config.yaml
num_key_value_heads: 7
vocab_size: 48651
norm_eps: 1e-05
positions: "learned"
qk_norm: false
init_std_up: 0.0191
max_grad_norm: 1.0
decay_shape: "sqrt"
train_tokens: 1056000000
max_steps: 7607
Each number is 500 + 50 x the weight over its row's rms, rounded and kept within 0 to 999. Layers, rows and columns count from 0. Numbers have three digits each. The size before them is the row's rms in percent of the matrix's.

# layer 7 MLP up, 3584x896, rms 0.0685, rows 2215-2321, columns 512-575
095:473543490487446544436456493436535534502564442496536520572477569511430462476512545508498531551473490536523482488555526504557494556510498547434414513469551509541540529537429579492495534495456465
093:563463519459441400485406532534589470519518484451506519467544451520520483525409473538527484600495550488452491529553432494499601520552504469511564434547516408513516421505547425495467502499510469
096:508443519526435495473521533560596563471647555508577447504478469457469488479462471522593504536448525499523430478496561489402432474491471532495541507494403454487523555457520489469511481494455441
103:405469472571552470568514501542497463446513556519404574510542511541506634569566455453427455476641462549443469470478526508499568476466498486494606482439555584517475565436508482549600433480563380
098:500514455517537490576381517500438555472551488460536492550496564511538516465543527541569592472467511576508464464526608550527520535531550534536581505499466579498514625372458406462535561557437473
084:498554471472591524495569487469532565615495424474517448551486584498610570455525595501517441552469457572436544562501474455510443484555492507546463508537442425548464480513501512482543522486464452
100:525453421549419447481482467460455548511407406409457511408538569538437474529477505416588524568529601457489493463519463435458502474469484469599490469497558612459464460480641488514496545483439463
087:503463521478486605566459515426495460485440491492563548459526440418390507479478433475589501523563496446494454584498592532450384524485486491501490583454550549523504517508451594396479487545520502
117:529447590422555468532500458513456516562447550454514454462519491543411486523447483521470505404536483554447501492418518554389480475460474531399526533491574527472503551585481501489505500486542524
103:519452479503458457505469503563547560401497523517493529473547537600407472491456519550441503564453494555492442519555666500402531486533477509454492505538518532495445601584491443448580481542467531
099:418504544559500475564477463443486518580486433478533466537505509513452505393598599503532500495405525451550463533533455512507461593584622505457514644478477471618404475512522408507506496557520580
096:438499457463541478492481509501505579493468430509507416540457506521577570535514424483538493546487440485481537522527501556548475511529543493499422497390440460472465610509506502548504467517413505
101:451484504479544543474526595476416502558449543515489474564588488493531490492514518544491476460519579473556422539496467480508418563490422452546501567505524513515498483528610517533516460548518549
101:474535446427545520550491546551504499519443562550506485497536478548423513544500469538488537526579458527538528551471481518625485365466432531460502444505542596439426432504538519487520526516543464
093:481554510508510470501639566472522419445480435451488511475521534609514495523505499520526520519531431522507563479635539518464497559513464500452540618388459564548483556560391502536467585540492518
097:428453500490500448556481647496492508496448527419451449460578425430576516482548483618497546577494508550523452424462471444478427438509600600598577406507550489503467431565504486481516533546514543
104:474563445440505448555534505567525565429546489407495509551514589518498497586461548594511539514503415480491574482515544517557452442448448582460377527430528437407384455408469530556419507511557576
140:562504449490544489458587550431460542585426560514546564459551574538463597523529580496427538599502621484479483450485502490519442568517415504512585480520472562526577542516579534485465517462476580
094:516525526529518512478503472498576542567572562518550437395454456558561498549494458551554464533453505546487428543518594469551544439501596493490506473451480498457537540489478425527571412442487520
101:498474505522504482516520518432476631498479538543520430485501477568489499547519527494537523464550495565494549445576553518567448413599542536424540523549568509473511451404450482473490534429442498
095:486493490525529545519445514527446435572488576549522529538546471466427498489501566535517535507459488620346532476464434573538487408489498533463537582530433496472541444593517362451520491481570504
097:424539520393494421604509428486518475462478507513567481437554500467598507491474559502464529404503495553458510436506590503548523468463495485583529450530492461490472454462489557541458498435490587
098:487459532579518506495536582548464510401499522559516547431459543514475608408424505416485511495465426528496542490496510514503427521432530532511557559488502555508504475485497514454552409530543555
108:383454524515490534547448545537475484520502509457499528630515517433485442573540494569579444505455561566424494542489516436442532605489502476586468478443571502525522527482540478526478444478466496
105:420499601512528490498471501560536556482514505451508463424508528516405603436499485450444466426532492464500512475544518405571443453485431432422460455381519552502593537566493510539510507553459549
091:468595496557577437598538480605486508366570483455496529462474532518441521544487495463546578475450534532461563600506599496477547419494472446498449486470449582435549463573507508442466480505504569
102:423548478474575507383532505465444528486531520398454518506503599470536576482449580484505510534454590523614489492456488599602507567533604399339469457604551455388515500526547498539521484586466527
114:508483560477514542477509497496501516604508502497472438520490392534524512555452507557454544410512373485462488515559510501559441499511495444436500547385518525559563536399458554539598416532470585
095:514581413512512565473518487573545549526512510503550443492544481570451439492444457448474481469538440466521467504457523576476539444443538424395573535549459521521525561467610525525477448461501471
098:477417414515537510402475464496525522536548549425487472574450534415507530481455554461561494497540503520497563593452419479542477521446507463624500453505434519525469520431466554552507478590576484
102:463489471529586444471438506510585438544544492505460502503538558469504439479539475583520527421456518471553560514529566590578423445462435522594524431464476482507516593532533495488514530493549485
101:532484514467520464525505595468509448580458506499468513450537550470521427492572552530509510418487507534548550521536560453530501543529585459392519552453534408468513509576507506499523534497535580
112:455569454364465559512452525497431534546436548547517462485534513486489569436439574466385502416450457422587508482494478406388498519518470537434413461477507450469511518479471498525520404549514468
104:535504420531548553493428524418537472488552512485468541414527492440528531520444439485477491551492520549484524546557438539583446476494481510549533528486533377468602493442569514556510490462543533
102:519510506463508457513430414500474508401470515492463545450454532523436507488465463537524510543503465474543423519487564465413496617602509540480480632492469532427520509452544582510510442511547504
095:530460491535489468363502483457575491514493519522581462568513471490424524559513482478525517422462481542455545441492533493472553513440427438515403487486533578453490512520568493536583526461524467
115:527506474586508433426461473417553437508419531451434495481505486510488467476419506578504590564535559541431479544610493496520485530532488398416446580489581497523549500475561555489501507521543561
102:518470508532404543627510560433495453532542449476553506518564459525479542586471501485570440490489553497535524437478537495505462580510524449513550494473432466501603435454484491457457498510491455
106:455458579474482472524423533536373543486512519511552517527569552518506539537457563479512462502512493649556452446530551453529509474475411542581519522533503554596475591551485539484582474514557529
101:502497607455416479524578526496447432450514572438488519509524503584488570526516460409467532504616366460539455455475509489495471538442407536556486448458438482503536511556511582529572527484514484
101:585553568444520558493502511504626497569472548538498446560455459474513461509546497495531557465468589588510482557507441527548499506448436547546472443535479500517562499467468596457565548518479508
088:510509464545512525499519537510622443428506415471523592516406515475574463529486482388515550469599479494418593500508518460505600510458508545522502536537580548453638501585526537460445532528507431
094:435514480439571507605503426463495563487435549516367545486498476446460505514434494553537549594492480557566508598470476496546505536463436507435509388525468551505596551466427568566548567478430380
085:503449545449534632533434532402543520502499412447534507587504491489497464427539418466450419473554433492485484483560501531501464563436478540593490503523413480499563466587419557491448465493500437
097:569439509546518536458537513467510600568447575474474431488429483501508467470493495528532454324481567560518448531494543509494548583598434486496483547435518510549579554506577459507490518528464551
092:481568495495470467503489502480490440433463549586526467511570475586520539494482554466492403530459543561423500534480560586517577516560504422545515592487563535528513450506502498454469559580543407
089:480528594519598475439469488526575494544508518478495426535526468463461556496557559479502516550496431514530465463485491417482448479448485469413475492584432535493465625486408544501546613449506442
101:426436527523437483489413498529527590460538530520507587380514563511482534508435476491534524522579539500530502494532591405555549487395659472486490462544509484440499494503475480493471499561516518
101:457449485525501514425575472575464529553538465504469484520546500484519576427500522542458498600538530538511526552521506478471492544464467568513387471477393478607527475484488482527558457504523574
099:477511459532498567548577432538525505480431483378496418477443534536511493509573450455541483524566409532528469474468477512517497513482571538569561548482544447415516574492504564494578447497530508
098:479435609501437467478462501452574497528450431494561513411480545549488506456454457547523469414542518504542501520630429524567493507532434526584555529559433429556385429392507508527520495502478539
096:578545447487507458438464568604394464587462503505489452469572537562565530459548548519509490547473526507581630503535480569495516487513497511431501492539529469539514526574536538471522488466652459
090:527449519466529496605486473515434591471458512552429409486558490435537520498539493479499504518343576511389517621475538454537532516515513550436563440616382482501500493547514511501459626470443435
110:514555529468462480577513476566492470490482517552451459581528548489550511542454458503524477505527407422476514510522562399515480484484561538446494551507489444484447474489513480506550549482511491
091:565447512464557520520628539559440558506605480384408487525425552554495529502476438529455483451508375371554448397453487392559472509514433508504566498482520509500492491547527548503510430531545512
095:526386557465464564572510497436565460466456552482541508488487461491441499473505507481528499486453400548558478499538571485552460411499478484521472515499598517490609468582503489451490457528487452
116:532507515493497440539408481542573541440506498449459467533446556514561516443571464490383465489538562571558486510528529543426445612484521488487609507433439501534515424419489441451439526491467482
100:454514398525416513508463482517471501374485569482476533588480580573511523511570520496506487585516464488508634517615492539515559447512460478454519476531561442466535525544534596493425509430560453
088:472587427515464497471467525477436575512545436557492497540442524430531479443383487513515510523533541568531511513462516483442539538559543507548503499515454582569500571557605530438525471611441506
097:448487445466441370508513434507468507476572474506555545499510524446575549593515555381467534483531523507485516535542457513533408580471535497436480501511479444597542473508495424470561508533413420
103:509524518565515402533520425507467450511471438391398606522481525467581486542495465499462539541429485541521485520490419494496550551488558413507463540680519511586463474571454505447463425466459430
087:599495506479511597485476544542519540482562459504430515443507502393526564609490505535481468528462523480464601454504384491451498582511603524604501567465404469493536501562515403454549448503523604
093:569494505517438417532441498466499557474445530526483462362499451539535462515464483533509631490528421437455516507515430567546536565528572496593494553454481629500492545548537534525522531419472508
100:508563501480483494472464555410491378455598517435453502514419482491518522419549507426426440596503518434445496583609480579484412535484469401496492582434442439522417498480552469505486524479498475
112:487459474511485519518573485443490585539478528609503517532467454489383570519438507461463361520502508531440534490502462514454527589415596427535548486473579453422465488557434609540493447560472530
113:573513518448453503467416445516564476521460461489504407548547484493421503502468438494478489536462414446503549502547594376487460463463407490523570468452457477460532501469534570450557648488542461
120:520475591494513500487516470486571534606538400521508458461448514506506486411530520482500521481515521545441458486563463514567496578475555506532524524437507534504482516489476499474552559547525551
096:542501390523476554465452677522560587574540549545580518541470532438520563543525508511506546559454489500463564524411531522526356491485595504512529444523473512526460565544553577441414512562497516
103:453530593470569463485529460515508499499502609538508536474485482524496492472501607461490496493609502508520517608506490524430450483484506485503489477423486555519436482461548500507540560550449533
100:524437502545498544550584523519461484463505491558552444449491598493476493497529570569497489510502589482485547471457473488499562435563478517671538509456534480527566426508530425534410487548484508
101:540543396452494445443450587520486506573501501586604518493414459433438471449541490572468509490529492525492507521550473572449459527437467525612621524513466463389480458462490488419497557527507503
099:515488486516501446572462486435483573467528520422483483492527518448585501485555471504486514484425500523619459504464491561560496479497455542406501487499514606489431451448464421470420494448482461
105:506520528424491504489495439397447488354342539546500429557533456463484587528569556525499453581532459497403546497487478562494463585487524477524429500372576458518493563518543491568562446439562469
100:451508450508486494444496454517482600539539445513444589469511513377501461547566507532382482436434502481611499442550430538549570547456487565528510450546517626566520446424571481505390559545527524
107:502425488576634488550431446461565546597507599521396496440463545544444418504499559542432553427537559482504474496470557484478536532624506541429523614410528526566509609459574498494471545517515546
099:536478540418505456435513510468507470551453493557525574508532532515560631514491495512552481413459530428498528458502519433480466430486478465383543507601574513454533442493495487591549520437610490
094:487511520501532626558459578500476538513572462476495518525434544485467443429543550588446455537475543532586583476453466532547511528495452549551395401536503530441520504555487529519526502510508508
091:535505525445483526468465539576462394430374478524510484472458528507461549557520608531498535572478520553503562439510481474502553505507625461442533471503439474511400543558438610473509452534474448
095:465507589530498489438524475608485486483391491587419520485412582492498444426492553515568521552563522441481575575556443563453456436462519401510498487624482430537521541581450487540556444541462470
095:506491528509531505567548535567545426441487483506503492454518468510438457489534602503528491557479595438547504410495443478571483467619557519533521567475597506586476556516527550500482612552509474
101:511507543616506497524384471549477506544512449509485467497453510528515517491491443597418529487586454559460524423535506387489536564547568505485530480516420603527525557493516528530573511502530374
104:455511579644613517500427506530476539505543424509430525536485477519515526361551581544478559539529542481426532450475501445504440484461477496470542529424475530445510492506442490550590548503472553
097:415547436509466557532482541487557356451455438442486427488465538529493581533492524491537528495555593510475443520410386509479495611522476419501461534460499492575488539548593511458421462458443511
102:405430556553564521496393583543548511471467562487397491471407427455497545454464593473486465528464594469444472477587522472441556586457477538401520497450535499607626520550497456475481466490478434
086:431508514546504508521484505510497514516478456501522486482494465545472477488656535511487464506455373455509556398502436535556475376492495573434525562459490542573538645569568517447630495480564484
108:401536435487451464524426564616499507502509514467534469456516472508498518550674509468463459472467440444522452426458430472519450468529466447535462471512564443490524481589562431485458462441567576
088:417416376525541394521505585590502512524557518485528463588542489508544480543502549483521490553514531526411515505438554488542501552489514532432502527510528581469507474564504419492464507514593555
100:542507507526537541500450445404459579423511518521490481517464425504485583514488511534502436501500476489421444470424521560459480530586484548492530413478512456571522458517492455473583491582564378
106:461490552434478438606510447532473506593550468483455525685517541483514523411524453556405423591539503440531496478504471536468528527437406470583462482478584473439517489467462535528458450559528450
098:494583564455494498379593501490541538425528546473564507511490550513526453501545552512504551454449467537500508415505541508493536514496446471531567525451535527499453586592434597465524502514592509
096:517416422409477451527540567560453481491488442550424484460490495512482483547574452494512526493578627582509456405548514565555505462451498520466482478480519549451507449513521511502483513438521493
091:424400543478545518542486554557488474417517449537528483482456532595500516499557486388552481498598671463445455477437547508571579524488512476529508535542494487543464544495494481535472513486530502
092:525440476472324468502569440519521443523470499544451456449473527438486538561501527513479520522473589516545455433478581526461474541517454575424536501488527550424523536496472431534509493547522445
086:448478451552577480413547459484508480553479566523517468548433449439565482507514522425554484616497527463465385498506621473476504522536420520563502447525513389568478446529488563580561523391431583
096:476499478489538556414533568486443476463501470538540445449527577512676401578433479534480510457493530481519538488570506508488485494475518470525533523546456508477422580446453546472497543575482571
108:515516489487498480528465519496578495523557567526531560561564454573463425523514452437531605563531494607443502477489498446652554572523565526495462497346556580554511499461448449515541526501495523
084:475464449550567484427485532496494524494466578555578464466460552485415477502517595543442533521493566556503472511444426590530501495521465499408574418581460515524501616475482446469487523511458542
102:454492526529571453569508449523475511457525507520520544482433489437436527503455534523533504522460591412626532509564467531511581429515419515566552532550468482466512460521588506394486472527509561
112:471500607464512444436499474537583457445536559561453513511467488502560496521492545555500515511463436490620499524570457464514516563426418505479481538546565506421457447460534527476441503409540451
101:513452516490417506480415483486576527551575487400411524541595548458429512388477474606549498493500543482423524511405525478574432544457419493584487479463468630555457527501509515535525437556588530
099:513536475481501454489517463537493474529485521496453541520511498570491483479493581536559535453538405462413453484534509540431486502520452555488497507528483521511491531539518576411578517409542582
089:443453408484503507547494465582521541537522497627446464694530485492450489453469502525504517526544455449529523541506518515536550515561437513472479540501435497536553420525578404578504442502503543
091:539484474531546546497489495480525511477523515535559497464468503484467521475560425454563484547493560480492426591415511505506508500541570497512475445478596419457562498537431540485474489514533438
102:506490552530532548518540507472503472484467490532519560484531520526400441510551529455479510535498567484523488514520530576554439454461532499458542551491568492485482537569401575479519558473489595
099:491496457532545516540410528594417551571514540482415589506541480570513499624548533602417469488441436536512496507620541402526534516551539492498509430381553451445553534503427501537458471463463613
100:553409491490561521587543582406510537441526521453566462515530490543486539565447430596584481561442521487583569448488598484481496591444478477508547563597555546525502520519582537453517564448575490
118:493474564420464414509557492485458463495641445513498478528607508467463515510438466463501442480516466488521444476380504470451524545534483532450447444488511564539657460493568538455429338452540485
# layer 7 MLP down (transposed), 3584x896, rms 0.0535, rows 2215-2321, columns 512-575
100:493468472382517556473544384589339526470538554551439432503544496570464449461518490478540515468557472480499496477508465571539553472532455543369609490501542467459534558450489463553541506435594499
088:559504557607491522448537533464494470484485501445440503463522449525577440335586495304547487599643511490508498458467506491480524458495459503472568549567465449504481570541529508538542516578448508
098:452523474490512548510404558479441497428525498509555477477458426543516447489509543558439552404454508525487460575525516553434515502510561543467400565393508451492525559492497523555463480448538532
108:379422547491526482569555488502576490429498444506480538442502596540573558516517542547540394472567663533569544472459584482504579531523474434503514556401458445457588649462612552491477465551579360
094:546486534495496542465538519528528558449514554462507484538436382575523471559557509446445537482543491468581498457475555464527504567485462440620486473519530576542465502596556573483503490427527469
086:516482447469491515490507483524540549487489476462515645448471483569586433509557442462520439410535571464496531503566490480543540542433515619576525440513469500517504541502452494478492588506584474
107:554453496527495461542488420512358425514499536494457462471483471463494544488543512435487608605408506523566486547512449490467532477566529454468410512466515543485533633495527483516540445522609471
088:503502594517451481537518477494429519605491459487489403533548448483470415545501455517519461464584430511538528487493535485404482491536504480551519464510502602554554546520611482548511564496485513
108:520449506528521478447551474490459503593422487498483527451505494566567411533544460496401485562535474533493417438579481406473529475526428562546549502525477467444564430497529481473502498571517446
101:520577469449486405516521423467487473515387576492560466438515536493466499618588504563456488504534473455555476466488522473473570501601405418532564516541518468631502534604492495483507370545506400
099:537442425560580468575470555547508520515378526423556554479578518523474461518527494622423459504538513530528496475508498439474631556432521501598425475492497479483511441445554571489516535374521627
090:614516502572497463474527446514493435501479535521432576509525421442461491516531524464449588586511523584477602469487519461492544428421469543449536405519538486436486461485551436496556547534554495
097:416488443555587447579589395457519484491506435555423489576488462504496450472534574466442460580519587615462480474460379532529481452524503555445427537455431442474465553577429470459438483366442533
094:557508478424451449539467487622531507438537549621592485492529465571556437539482548439470561467510487462472553504555520472535573470450482476524499471489527525445522425589609464509495482484465550
089:514454457518458474465468500465460553537491515524483468519458585417462479577495561526432557540452530495451513601492510525449514514520574515522464437585475615432433538495526561566502511504468492
093:483482486537493522474516449576552429478478513427506514476482495573544411454505457469539467438548505532616510449456500504507458558546542442517467576497499530553440493507538560432571527518543478
103:463410443561513519645509485468483416614526539565515528536529500480478536436574437562427471459544512489515487457480415515472637533525525522496506474436591471461441487497538499458596504422454563
130:544421431538415581473435504502534494584442515501434523435507597466514535543562536494433418456502558507540556462495435423579405547535513447447589482509494463551541531437633536510526557468520404
088:509523482482367515506523553496454561444424383517531540493484466509517535512578429514550478461537495528483547484533398496558490537463519622519494554565521601620569482549623554526499467546561427
095:492575486559477556473485466516471515549547533455492490562487506559576467472520439545471439517430535482413546541558461481390513552409513550479439516516546536461412493483536520564517501591443457
094:542535483477437598413463526491517584443507531488517452498448455504613526469543473376487491511551519441504414448447489529604477519469563495585451477536570435583459327506476622623521413573539457
092:585463551424496488530501557506513552499569486449516509498525512517532498441568474493479428494515448499541497556426484545556553512532472563497470416540508566525491514489482492486422520439547536
101:454433566489529528509469463629490541587524478447505507379550593480540530330416458512474483501422455493545551498504480551480537562488574484531506530531464604511436492556523468472557497465487518
105:574566495546514500537483491523487581513547500464568444481524578428525474490551565576544408509472533532509446540452562544490458617525446500547559603563526505508433571505557566537489525485515515
101:529495472470563370459487430530497520414550521573510477458593504577594548487542446504479491461484521443581467472429567477501518581470511495515514463493560512492498483570463512408451559375452488
090:541476541473510543477485541523508502486382498549497488494543410552528462521414498443462530459499476422453538477436532595519503478443483351437566475544555454546552495465487521544451569483432538
123:485578567597444472539546547586390524511531466508505442497520348485522492517508465479550502539590507462522463496558583547449537416461469533310470537486511486491488520442469529568533512430482489
110:500455386555478524527534433475533484515468578591507454483500536466573451600532542501496531523468484514519539383499453553474447478471563452500542453475463586495551494535586503531496558526519459
095:480542455480498475591565450519458511565508439524426491433462531475581486504458424479435474506414463394539451590487455556476445478466516592557574497477551504457457482530503361482421503502542454
091:503560487489511491541536406469483400497479469552398580482498629528534476475456527482442499583475515414540475526571491468491518566361562505463535549591451512430480492521426485494515581497537496
096:443552602435459486484409468494533527523438583500499490567527631477423565519599515506482503521551574451465456458586491472476521595439460478445534468416456547508485422454406430582487462565494461
106:562493539556473451500546498471512492472507435507421484496421555444513547431551376547550429536496575535564547509566490394531424520470463504522488439490531498489446494532566549625506511456471496
099:505475569475484546448512504486503508473500506505503510433567475548419515481473438595623434423489511467439471583420476460480568520493419454425522536539602519527506492509585435517479518475531561
102:475533503432586513494542482448484568494536485461559497575433499498447384506511536486470489366474396420475523467422557509493437481527479494486479475486396416423474473519457433503500434513471493
101:552430478440460431471474534371494495458521564401557475501387531483470467440421518459395582564496456508416475490499517422525657509569437487482575506500471383472561613545496460438549528519450444
094:455557507571405545564599566416448484542508503471494499448584467499491455525479511597550486529508556489498423584570495480516545509468489525569537498500460463502525629566523545534514504525511498
112:531610527536455469588516406582537496479485439449479486481512551598502492527471533498503507476556467518504535519491521524477582541595435497488515556504455481507513520477474508545512496532433444
108:578476489519437408487395528498535511519571489489580415435511544540549471521602490517531504536557515426542444524425509486480576556553587442491488505450461510562525494464574532605421502407512587
106:448400514538538370453491509529492518490471602421620585554532565523518517435499613505585458557473543534433519553402547433474508510537451566543490502521423476450451511444441459522441475579549501
102:498487463438412501427535502470453585481541458604497551590536476556508530484556507493544526429539516400545587369439541428462516452459486487513500553432496509529482497505459474486510410519450491
096:533434511514524504467498518502492530487469540473623571533508469454511435608495518463506444506427545533508473480545430463533630481478484489569478577480493476540518528534574500466527469504506501
085:473511465445448509548474530546486525496601548543506477459490448474563520442478427483510509460466508476509510466488491580423441429479381541484580510452442584517506573536529536464491518417459544
092:411457524498589497444522592571485516529539431537551565509505573558513570502522603539439470545459623564554486470481583531480447527486483475482545622575533542548507543564494464458489468357510499
102:530458549451446538461584587440535512524444545463426504484442492524444542569538482446450450559531430441554514502478452494586507533426390506575475411543473487551523461477452573542535544536508562
091:518417509504475540516607581502491488500461426520561558493434520563474536531500562501560494550445427479511516540458439586484503386506559547586577412541572551561537500508421490465502466519526509
090:456542507435473465525496488592488511644437503538511495512494482486477500478565470460536579513475471558523573510474510459536477557483487445496484458503450469502499480532460494512488546449493447
098:529449559466479462523550439550449567495544476465493510470478488491397465421572498509569467470505513503516509505472532540584500472471530500541502456435452493509541548527403439521486527440424548
097:462464571447485478539435622473541523565344501412407465491535442453475515514583495518463598374556463545515498448600552584561482472505610523475536508528468515394483549406586475429479469448525524
089:599516539485500458549499542387434479463466468552549497561475482466477515476518553554505454489463501510456547436441472595501520457526495483491522544557519496495459499543546519456501575432492450
099:486502513482504457537535482595464561511475459508565476468528475484603479425488487490450497490511436508434475479518469563482595452605459479566484496473486503479518459487472428532507445539464486
093:460564549548518472469513499526486403501498511418547463519589512568483452450457509496558495480493461519562547540526465487445458465442533436550493504500501457488480471529512585460521561425488490
091:400553582495504512500491506515550544528561429441433480549547533444491492553529551559519547501408519537522530477476550545592465562520543471593459551586508455548521449475526433500566467455450457
092:519489568482513489496549528424478514478509450488499560429539514444493633463515457555423552535488491545563689467511545516447525471519528465395491568355534485602562508554598551514530470601577504
103:456502549455438384497529414470511531465486481461473476554573517540533449523495525495499449435472480423552491498509540514406508530486528530479468459490550438485562487461435496562537453498515549
088:493589529517553444397547506541476424544507447518479528535509555488515470544514486507465422503493469460421494560480585472535575516432472390497488536518526543511531586396492449479504537513530493
098:503570572469495474521567527601420512529546496640462566444478441428465466514541474608501396497551499501511497498493545465488471475488528467442521486593544567526487501568546473525526517491514541
128:539439447397398512501517538523511562525545571449458513530464477441473543519417565452441514462580534516512500529423478469519534436573608563381448538483534537527508557577467376593520560515483467
100:437458507493577526462589532543496456462517543501478471448492551511600427490511535520523510548556559411546474553420485422487580445487506512481519442518505526628408467521444508547580562469461492
092:408491579461435521511559422454549585464518536495465540563504562452475499467579474485501470387529473423478415451505468497514513487484487575451440470463509535518538544552507517611431565460480448
100:529413566496556465423476508483448525435531571504480562569442431475570505514502562531543470493519551453492463438496497463492535491481516495523547479516556494500538481599509592510529460495483541
098:425475507504496501539461576389448556541482489492478438489480536535488526519517409543541516477441527546496490486463482552399500460564451464474470432477569488410478416536517498455525487496509438
086:414487539552536470580473403570585507525555425578537555494509504549562428470568469429514469545629464554529503460533572493550428508456468533406496488455526491509447493511485465549511517369544460
094:479527547455421508497496483469513464560496385513556511518499474438454554425582489612362533458546499538608503471472495557450463429545475533459497555516478593457544498393555440537523465392434494
094:557407561618456440510486529493508611481418542645524539505535517483573442568577429628477520551606474503511499482421488469530503512442501519444466484496484399507605433457538375459466517552463437
113:462440465494496542455531543550493451409532483523464478534546516519540546486475476522436598468508437549585525471505481475518536465486475528558588398371487487553530494496543447447516519507595350
119:504437513533531500433398563414446474456509481489552472417512473479527508548468497559497473461583396512458557530538435522508534529414384536473543390439539519496496495428530418458536475465520484
119:440442542430486606475614447449517498494425537496504571417496546448576513572507496475521451444554530535549556485468593445511492460468467482539486447542535547461462484513515439460553399512462511
095:529582530550467493466495384479500504463459475537575488535526494460458497482514429420532470459614436461581539506487428543448528499584524527538473601482464522469419487472527523453482595475494577
106:478482500448538513584468596569518583472574497501472541453554544503471500464533570421491450490479454444500465535523515555489552464445485486524618485465512552537616486452453453482426459537559635
100:456552491532548497533512509433492509465490519520444485509533379462548443498447393480528492466490543437518558536478565449442430569493440611392488430504476416495502508500499501544452460468481406
099:457491463472476498454473513520472581523436478476494444547546531511500494438553507527577563518489503479498451499471548350432526567498536542486566451570441496404635442556507598618507489539461477
101:505365412430519533520397457437561472504512414504513453539485491538469465430506519508547403451486436507497594558436474470480518581518573466580466480503508617498575498568512525454537474421445494
103:455466520483530558516509447545588474510485449523514547417457519513583477524524445479550518536523532627509523420539490524478502507519507485454569516452552450502500498437449457471442577488510499
099:546536533477557508454478544457500459449462522456455460482459530502462437539515422529508370523599438519450474442614469480524440475473488486526508480418541505469565472550438510489509521489465508
114:440519512472412643481610588493435472413518402487540527541493489414600614578439467424518446566465469516454548564553426549536496518407545484461482476457508443471522500507427544517581472505503488
102:563554510450517527371492538511478588510406484381447488464604594543560477453526502439519441513510438529466515517535596530536525425542437500499427487502555497534547462569512445504426464462493562
094:461497454414470519471551514481505434483485453474456412473449444438553533549493466376468457495392542452523487460530464476514462464441580494517513521529633494502539501520483444499520479523601457
096:623387525590505493454355517413526530536545428503434508471489490445393600614539544542449472565626562474532462420545583509454505593447557453599472481460422478478457511484515452397490498486479509
096:554389459515503494458496556467592516495537411479523559515525511422444517531486481465521515457501529533562532567531476497499531465434465542473555460418508576463443424538453432514446475474504556
097:421460567554474500451447468503498551521529565469561480429456512407560553528574444591443466441483427514431566530484487422493538494542544467463483494480495524445467494506585440437550472584414462
100:514462514533530449505462462542515478493441482484545502569537496606451522493500434533456512523454468484564585522492530487416505479544525479585350513579429502523416500528487508456493419490524396
109:509550513530468519458501517459450536549492487629511487471543629521430487556555444528517571584480510566465448478545526511510521532505468446534562559568477505421517466542541516515435571500440473
100:496442506632565524504537511547581520556550463503508523492539526484416385496474542458559427503521490430476486547430532466513535422476531552533561501426524535497543493460513356500449479625528462
099:525579574454527481466519479395405421542409422430495473453503451430521608432396525454490526493512489595518503534437520518567489541555489581467462484546629512550442495600502510614468522514615462
088:477456525475399482624452533510521595362515419460519522472463429460473521443397475492446438475567432464435594549510484434474594476424553593595541386470432543461448469574532479610472437501493488
094:448511558433534587454528499491589508458508463542455534552416455526502386468468498441509506487548476517408550514503447590503521402547420518483502492467535465434609427484476420540572536584520521
084:482451629501447586578516567514489480430617577511545477431521529491472507502491404542570469458640586448577412505494510524475536486459507603515541463453578468588520483512422599471424549448431511
098:507429527561496488476468497546372518470485469475468550587524507525572463525541586581470520524486568510470473498527497512426634547521521444536550532409438486554566517537484546492564584456466451
100:505499503502527433474471470631479493579488524488503525411405464483498504479559596606491607607429503593617454468447520603474492475439469493508517496559538462528440481444576464498533486481502441
091:582460554483539541546485470485547604528551450495498388459497511511492472470494526494467525620457515421521429471485454538494486508502456470478465526519529536495488418512476470559439509581498475
090:464504509554420540541451472470562381509482569494464457482531473474499463498543471516534502455465488466545445394441531444485449472477461466453516477500447453630582499522511507546487438557508483
091:491536469509518485550439449560449536475514472580486436450476502493499517443497516500523554513535548391455494399633505615518472640498523502520428513514452520515449482507490453511560497503589469
100:559470572510506581572469537557461578513490473566498490547568586469518534529438555504499613495510498421515519560434498495559449490522542404495434531477479426357490458560552585520506419523502475
083:538472525533407468448414460483519389368518442403468492508463519449571479486535470529615573521506564608486555503532491495594454593521554548580530476537455397430450563373445514575469488600481489
093:501437486557485544533469534513445451424481491468447550437556512548384346474463514549459548474516489567486440515519485511479484489517499481488564442457527513507494493626584513495528463513512454
111:530528593547431483560571498456531410483448556546507476477560557514512533470484528527520449620499565474496493488555516426534559481468569587422557566532550492473465489451433354496445548436527565
086:499434462497433503511530475498574583517517480471512462574482478433539507419593559415538513362559362512466559525525438528517464514499493537562445513623530465469572554470481487482457581437567501
101:528553492430432447468495460407466484610506411588525481441535542523523510493541527604467439558510477447393464433534418404509561524566485424490518567515457476487537464578507429384475545527550499
126:482523528382456471531454505471578537535555540550551514467427506493480553492516452529497446474438525390575586505509533506479480474510516481519490375568563499423519485478475395507472504495469506
102:548480502515558386449569545500471516506497466493483591533555607449521450465530487441550537457441492469547415454484540516411526479635515555544567464543546521512453540508443486405511526484487518
105:607576471516437475453571505447496473579508521445484478501497503496611567423546503400467420473596448507588573416549479552429518445566430464602448546486472530513496570515461308623465519477517384
092:460530479530506503484520589561516498460476523445527425500498560538508569526523565459542499532473524598517485517488563511502478575561530450547545502393536544485519419526425617417457552493550522
092:473555495461480486553417361544530510505378607535465490514502412455558484520503522505465474583509472583461631489484444513539416505487342533456505528476441553443569474470477418523527595471531556
104:488447532455603411530570428463539491436489525520452520444478498498513368471528511501538499424528489456526576406480582485552522479515450514483480588524444582595455500517527518483421509496418517
098:456520481597590454501432530582462412588532534422522523496605481481552455489459494535484470476493550575520383468491402451478556349466544438531541578521465544455436547551498529468404442536487439
106:565429490587552598553406476492460428371585386425512527548375512421515527575453479527574494673524515500391497466472514425520540367546498406562464437455571515626477550619717530510426557445543467
113:440508450491552507518405495413523530495494505485539556525442458495448436484524520495461507509470501657469467512527515457571488504562529502481572468441535502517404535462529479547481571508426467